From a checkpoint of a small transformer trained on Wikipedia: width 512, 9855 steps.
Each number is 500 + 50 x the weight over its row's rms, rounded and kept within 0 to 999. Layers, rows and columns count from 0. Numbers have three digits each. The size before them is the row's rms in percent of the matrix's.

# layer 5 MLP gate, 1344x512, rms 0.0867, rows 1196-1221, columns 0-255
102:489526488568431538531618464478460606561557517523489440502577543552596505508544433470531519511501551516521495526483494613490489490536474516455442532564421480426511478508440540551452403502536525491505490520479553504570496540494512458546494510505521537498513605552491488495511489486495505460522545414500599468466481368448456458443511539526448491468489540418524573614400458514480492558510507534483532507417435463589481540447493519480531470539485490479517478530564594396486418592455491495545569567479520388440515549424489473557499543487503498533539524550429519465505487538516539454530486586572532508466537546477489537456523510498493497440501555466535413545516459473517590440471542438540522435537543502497424484499493498533456548440490450462519573424542486524505481453490451
099:457503511489448564529576520566532538447469428548429442485529461491517483517529500490505471539570437597498524508502557526491480465545565384478502496458486460446507371510444535508505535556415517489554467633507521491598511443579534453565506511500523515515439479502530458557491437504498552523522544559515546513601554466520520454487621518550491403436481408543501504453464488520551461516547534474588623426479535475397475531479479545417486585555494575492466520553518440500490492477511532560480508457535398520383471518458505517563452608558524463502454451469466529499579508479402491531531537503600600558523486549447478478593485600495499532394519476472594502459602462482593473421571462457405428484460521514573455457476506473476488460463550480473524420493496610446504467426562445
102:515469539622544422570547455496412656513542557558575442495560539487384542414471430458543488531495456487474499516522450549458451495467441465549400509539486503537503474526447539560572402538542523505607448496461496597466493524564458475519512501539559408445519548536472594506539491442429598539513461520548468414541534551502537438528483527404507421486490575527476534551566443478442434443462602546502546432428512600556664417402508491538462484533570451536458493468538555454508530499445532654512520498484461576549660478546452420445513448478521443563451543504425495491487563554493447488555474436460519426535559499508427512497571502554557543571423414462479489561552517481471524492521482455443607484571517528522531466464435511456438517486557489570397413443575535492485503629481457
088:514501499511488525494467530507511468499535462463467535578497585480556488660487483533456499538503597457503434544583478548587590571498505469442541451485464603470448508505555575426521482476552429488438537405521511515453563591457500505484476441389490481568550439485480547537498480452541475457514466509461487513498572556509521412437519572569485486464595405505505428456524476530540451480426479458525630514458398536508464520454368498508426405492537484395407431434529558530483523463502532502455576452478590488519509425468535400460475583562538563446540514534497509484487502456571522545552518524439489520497547489549472471455439474498463465498463553510595530539453549460496522460487463504557504488519535452414501463463478513545575430534532497529470555469422439500472505541509563
094:520511480484483464509530460526391496574554482434519477478468525506502549495487447507509547520473487363494485492483520434494491446498513490491492507448542475463539497457550525516502513535524448412432526480467453535660501423440545473512458451456474521438527445497501526406543467553471477594503496476528521545497524552445518586472543484552533435483548455566514444581510462568529499496495457506405524496467532577458474572587509589465511593543532443473496548494557565475536521496423480341434544502484433397451470523543510502486482508494575515508556436483427512489570424396515502550534481468508499577515481504449557518497544621534527497504520446500476563516587510439442478526427537449527495531565430523707547450496552506505575402381487476520438476471543559534512521383371552
086:454559463469500629534462576508555547410511444569454468476465528553590574464454592409469490584479513560423548569523509562503523451521499476509491491528422496408472532420533449487555538544573542483533504455594445504490419432549463461522529540444522483579480559553509538387421511382502468511501407458473447501410533436505455525514548511504447496519511433460451471509664445456435515574509556577480528480486537464430484516521538461410579511491470537484512533469483451446519407512545512534463404483543490407541513526490530524520495512494409551492482437581546520515441489530504571426573501528465531530575574478391534517482465534542505477562450475590560494410473656524612497557504421584588556462417477489489553483555458551478506501602505646530474413609518517552465565504493480
099:436523489459617514555529508458481592466445490506554529492502497478439531532585480451497535565505539567521539486436486526545523483492470462573537448537491519495463509400464413503408528490489547408505545402544495421357510519380559453502573464550532451521598598446439496505495525491476535472491571481494414464540497579484478492524415458497515495534500468545506435398510472481565461453439528499411622480575587486426478461491497546548419434508454529511501531584543459458491496569553498511514536517571467424500512503456483502487493526457468521528458547495521463563522496483519402493516508506503555550584459559517440547468474441604454547493492595514521446406555469464472509577401570396604493493515577561508526481420480520530510530494482491494467528435540470443493518428511495
101:532556505467544581508513501483553579475510485532543490443468531496616433400434523504529548392531597475510422560515449537431561602517567504478458435514541483557502597583503466513460520468458491459465560433462532551500551544452565583508582590465487460484468423546493467530448456473467505466496518467483520533449498491605427490449480473410520514451460505530591477404403529478579396500660516465536528575472468498560471541505464336509408465563451554472543469534446555493432551485527415460483575453501537498557509483429447496465511451490508494458559479488597487486528423471534565484507475546475481498611462530464501461502531425490538414487477484444422513451445542409536541531548540539515433515518513546547516522523494548413461573470505528488450528495528553501489424518572522
111:495521518500535583572421566459547520458483531550522572543514539500476481514471512464418536423484432600521460559489444522498479475475413489605480494460430461465471515522590381508510483633525504570512542473571552534521554508472513554530555516475568531432462371573520538392466525459462504513525422473456426494372499422499518624564555402520421462491527436546569581531602612428472496497508388515518492447545576529511496548528519505529628433475535513579521495456494642597453484475460474506504558571422487479525520475528469500510542579516525538535490480459554456519512454394547499471454413411471462499515517582487479442466505536514502559530523397398488497492543524518509484448526461428528498551508490521522550557524418487524464479543415539548463455488522591518450458478550523
091:467452508511446493518575466466520613450477481540494532529584438540385515462513551529569491477518502498463413483466524516472503477518543404465501466488552537508495521530547529570561498523388500542596493513530514568456500431480497568418576487512510421506506436504467549466582545532400521514448447562481541464502510554549579473460621498513491565462554440447588514397561544456518564523484593439535463516399458544423504482404495511472534472459528489472557571580529451461483530518410514509431418490525466487530528337500449608468460503482488463499468485550498428401564499487465473486479489439548551584515455597511452530484560524465483545563531508547415379502539465459439485494571479517465514515532531528434426508520553452425485456495495506446494528451504468455477406482482537
100:504477508563504456543508509509451516411462574496466555551489558499560496637590557487524557530586555484509514497492557512514585539551457443406422473461467444520496394610538497473426489552533506474493539578504632519505558491489557579507509580508539506533538535510465510429531496366552453494481574479546487422467538520373503426577467516603475548454555508478464447486528461511515571516483502556536523568433411548557557479500512527342542500435518491396550536496579408518416476519508580503521536555500433407519469520510496543568423522489433529477518523417544479599565406497531496463550612540498520452596510553536520518394509540488496529479466501500506563435433529515521489528530526478608516476456589536385540551575456472567469418509565473527487494474552441435534524518497491
101:614492506525492585491540437549518509494510569593592443433448490473508514506499427478531552559502461428491501425556456471586506583387450527449482498531484533559470507410568486500465476421481485467405561511479525529480549475503428535493469535578629500409497451375464585520462514484526425501538572571509483624454496593396501549527474472460522485470512581530420440454471408432483556463487614474511430487572467548543514475499502549561468406517476474569399534600564445455575501603505441493482543486455604557467476511557492517536457447402591549513534529514528490492479517516585533534520497469554519531484503482543519512508504422597471446610500429572502613478461504444527500456519448515468452474546462480515506506485500471517506451462549471459513487492404519513554522486512387
098:449459447560461544546483560447488401488440483513524553575530439570536487541531480511481431447485490510590491575516539519478470530562468487502466571510460442382387466483477488464563594403452466550485496556428449514469514457504534501482467547500533482483471418508526484542404537635506524544454516583546484508547468465498461476520473445453520510561538536438559536565457551440470523433510434419401483525535474470456485491538537540436469546556585565524474445548445413587408533558471417467505450493535531470507557517508478529417494520532477548549557611499447559481546581474491501446505475491582453582426540525444558537529453542487472518446424497539415483511640552513529477548594402504459498510506432446514542467536515516513494447478495457607439574506437543531571518532494516
096:550573469507550453490471512487582471508566539484541479482477441476485498476474421482509513516497592510544604541535415580469487535469424510501418416612476464585463495518489416522539552434422479423530475483544504477451461529544548448493550491551489537520498584448630457454493485417445530501453541479512503493439517520440436510486441432545518587475584553512513509599571590535489402485507486449508532477496514460461551554493496547547559413495478592477588541494509447454546502545574455561498499464588505529459511564576471533563475515397547498483521576459468603548467537520489483552514517459540530504455505520501498480456542457544437625536525534512471458441513441579512508530495535448473489552495575422445549434429487569514544534464452528572557582502486516642544591483489606
102:541556529485466533518460528551508496461544465437441403507530488463490419506522485524517459554479421493500476551446514436555487515547458429434432482531590572445609587504587471512536500447560484518397484517442498523578481497436482514427545424465564481467529570495551446549500537400455405498457490420558581494556606447500517543701493513462543473468485574568519519429554519514440540505552528507446497441618464476473590533388560531487602475540516524462534613409534536468451510472545459483423518514606587544514476455537471470554485535524505462519584439513581559542534571507468470413525486560554499522450541599478457507664496521480472585512532596470531524551545461507497505597541474541555462472534458519516565511452538509461474432543527564523475536546482487371624577512430456
108:411436525483399472411444517529522469467487521536476440550481474533520467500579477427458550430461453469370446489490409376474531522556490462499558463500546457528481532546487535493546480561507415585406453525388535509442494455485462539480484594437513451471562536479602510500520490558438556525483539583510478488502443521575485507481436513456509431490449538477430481548504479508488456492543505445496467526546517431507522458437582490524493465537547571454544513404510446506542458515453475498585580485482576482544518523468421531565479585480540373547441505469544512626484567449541468533508490471513631506390540369418467442480490532507461525475548553433452528500509458463477512449460414526506512458477532615516447565540538484497486485523578504588503555386464520461594433483420551
101:506449445521521437488470437603523460453473479552453452523567501516513502529518461499487523600536471509525535516414590555518463453521637504544547522434538494490449537463441631471504513561505431486462519516545546481518447538545607510511453430518464510495496524510471457547429543540390518462528494468512457491514476413358607533456433485498453486467487546622560525497444569520595461394592451442463401486499499468489442418531494485445498545435519451611461393489465501540508592506488397413558489546486567548510468455436540505457508479480578480573436498504493453511512449450467469454539496520510514542469581424541514571512419473455600449491474536523524554465516520539458466476495482476487413496517569551552537474602416586484519522441507563461477476519527482622437459587588434
107:527486491485473476509520521518458522566439504416495472469506466560453521461534510566510474581548423556477547446498459564524512519498507506588543526574516474446428563502514417519486527557439492560478478510490562443639470442557434490585569524398486481549601551540375515431417457614526414539528400535508516556474437468430587408533573471479502461461556514574421479562547426517437503440449530512528567466487429501539469496531432541533533432494508560488477430575552493586481561472478443476465508552584420555486541446479531510399526488539483559404489539503449568509486513384559485571492572501603435445544451452534563497603476493505472527505450501527448476474660487559575515456608580529422514501513547497439508555471506485592525463560469459548449408474450546519611537547468425
101:575452505624551534552496500418556490465459440509453591529570484484442510507495479499624521453395529500564557514533465524494510516428457524521493429439452469559542538475537502535570478470497547490527451514478454474574526465481517572518423525548513431393455499535521479510499468436536453501533515544476471449570471448458559524464486554500457564592471472473408394410617481550571484483447504479494568541500576474456429465496562511555501521488468556491543517446560522539505546527409399515491460429452420575428451474512426527519572444500556631479514489462548461551536519583525459511539589570501512487562470546500470536515497409606508499518460433508598478479538459479618490471556570435504517472403531535488527512483455412567463515524433408578478460522451448475575461568451515
101:536510476505531549473500400437520491471494506475502516571595536527591457564477472581476536505399558483491528495580510502543473453463421454479629560532561648490543504555474455423522422553392521609496592551548441493447510447470524434520581499528527510528463567511529555542453616506499565460469548499554501467575505472450536459486461447476524505495525441448461522518471471532469572506527437476540558520531454508488461585539493619546500555510578502446499435494595494510431495426529536623514535585458557507505399548486477498597517476481409509531420465546523409525484473449532518539428553433549472489467433584439533470510604356489500422575430477448450539371522534470522445493573489467546520488465488514510487509442609408511538559479499495472459526400534529550544454497558476
102:456480405517492459471530474532524463485417413534570512480545530502557450505456443429498510472510564509610438519457467526406546488481459431462582533496515535429486479591472496562561445472468487473509464468486467439491433525494499455452474446486518481551356505534441512570425430539460479520457585525473586469501525505446487579481482483517592535433485454532505465561459455578530529591487464512474491513509488493475432572495505594492543488464468539449489411519429522474427421477489524479549598501502477483538593563550405395502522508431577460508502464476464448551503590370495471558486500547528438440447509442510489542534563520536586438479526460468518443456491601465515442441439487477407489508447556491475505418497561574500571466546608483513419494461527512454456479548363590
097:540499448520409559443490420425476501608550494533522521514539568545513486530499654536451547470471537434526589475502465524541528526433485506569467411523386451539520577465509547487569471544534459481515521538510633563529442513504514480503434491471543469459478465378503487534558470515446492427471577508470480437598483532546437485495436481601532444542489527641472622496499573451555436524433580535510511430414437483545457494517545512526540476542513508454422594487428513486422469569464474378498411466498493549562432450447455519506528507426460477477445477519518487473482501514498518568587464532492549554524511571434436420479520563442423547481526532593416522564610540550436487462473585462488492490550483474493488366513436458594612476487531463512545664489506480444508601389529549
106:492551540503487627560573446496528496411486483509440536522546493567523403499474507607480511528556540502526572591454489590480524537456500471578497463500471563512510483438475465585552466542514491457577498422524488543523575452479511450555539455547553473460533443549428477515484458602598565556443495434517494469499504464454489447476574517532406452527511541505513544605428550470508436499564518436518518474555459500567499576525555574446457554506517523441489571416476508444592614517405465486506423544541476485451463553553530437573496530436573557486519490480426417565478495449508525474483477420412510525516525457514527492521570509424522546550593505461507544443578525498435434463530462452404514549591532558523504546560501504443459527532535531478497450520476535628437375550553537
098:557497503519483536484478485507487552559507485535362524503523507461615546513397453485534482480449466512511456475506550468517462550507502441484453472460455479500528431523669497575503534490553483409442567484541520388502455520448501547531486479435465524460468500482431495521567552553396509416527538496407485524555465531513526483490520599494445483555553525546476461489421521437453433347460529544415464366467479492461439549483519520572556458571517538498475471447554506505520515584481498412545467463475499556504521532526457390441495420499514436511511550588482512567441517448457517435587477541521524579515461475396536462526559444474484417456437489486508562489542502448624458442492480490505505554501462532436571487438599522562478358405542477585515493443491517517505457512612472
104:445459421612447492491567498513481521398485517511463546469438547513391505503455434431453423458503522449467558534517471494460465562443475453411559487514479482486506457449529462588589464562561485432488583488416451569458558506581528505530493522397504472486550467391470494535565533446468421493486486480453515409458401524454568611512493490433427500459449461565541458541512497447475541413446489431477466548605555559460594497533485626475506473538471573501479502558490462507538537475387464501567414511553491532401519466516548408520520506513515497458510559461459481523475532523450463495503422459346534552509414475529460503499447505514467576594513433541511399410488508440549474451432483425462524538524491495490551436508544539516480552569473577512445505576482550523579559457494515
098:576497595381494534450495545521509455467513530476483427451581489431488574534411427467550473522502547392545535428542492431577542371483516516495555475414487405467430556488532394445523479469473474562532517543624540396470554512540506573504448550511414490513545502465447510460570518541470505480501474516446459517481508548477542505553488564517398528514478537517490580458555627474484523495492525525576503501535617542411499504513520525514509497541447474498463556529539509498478444437427472479405532521477523494474485446487474430583573489559583461485515572423464482494480485482468405592526493479388552476533555398378538498407492467560529549464498525560455509549447465528497458533523527466420460399513428611452492473499504553438559336500507643523528465446423514447472484456524504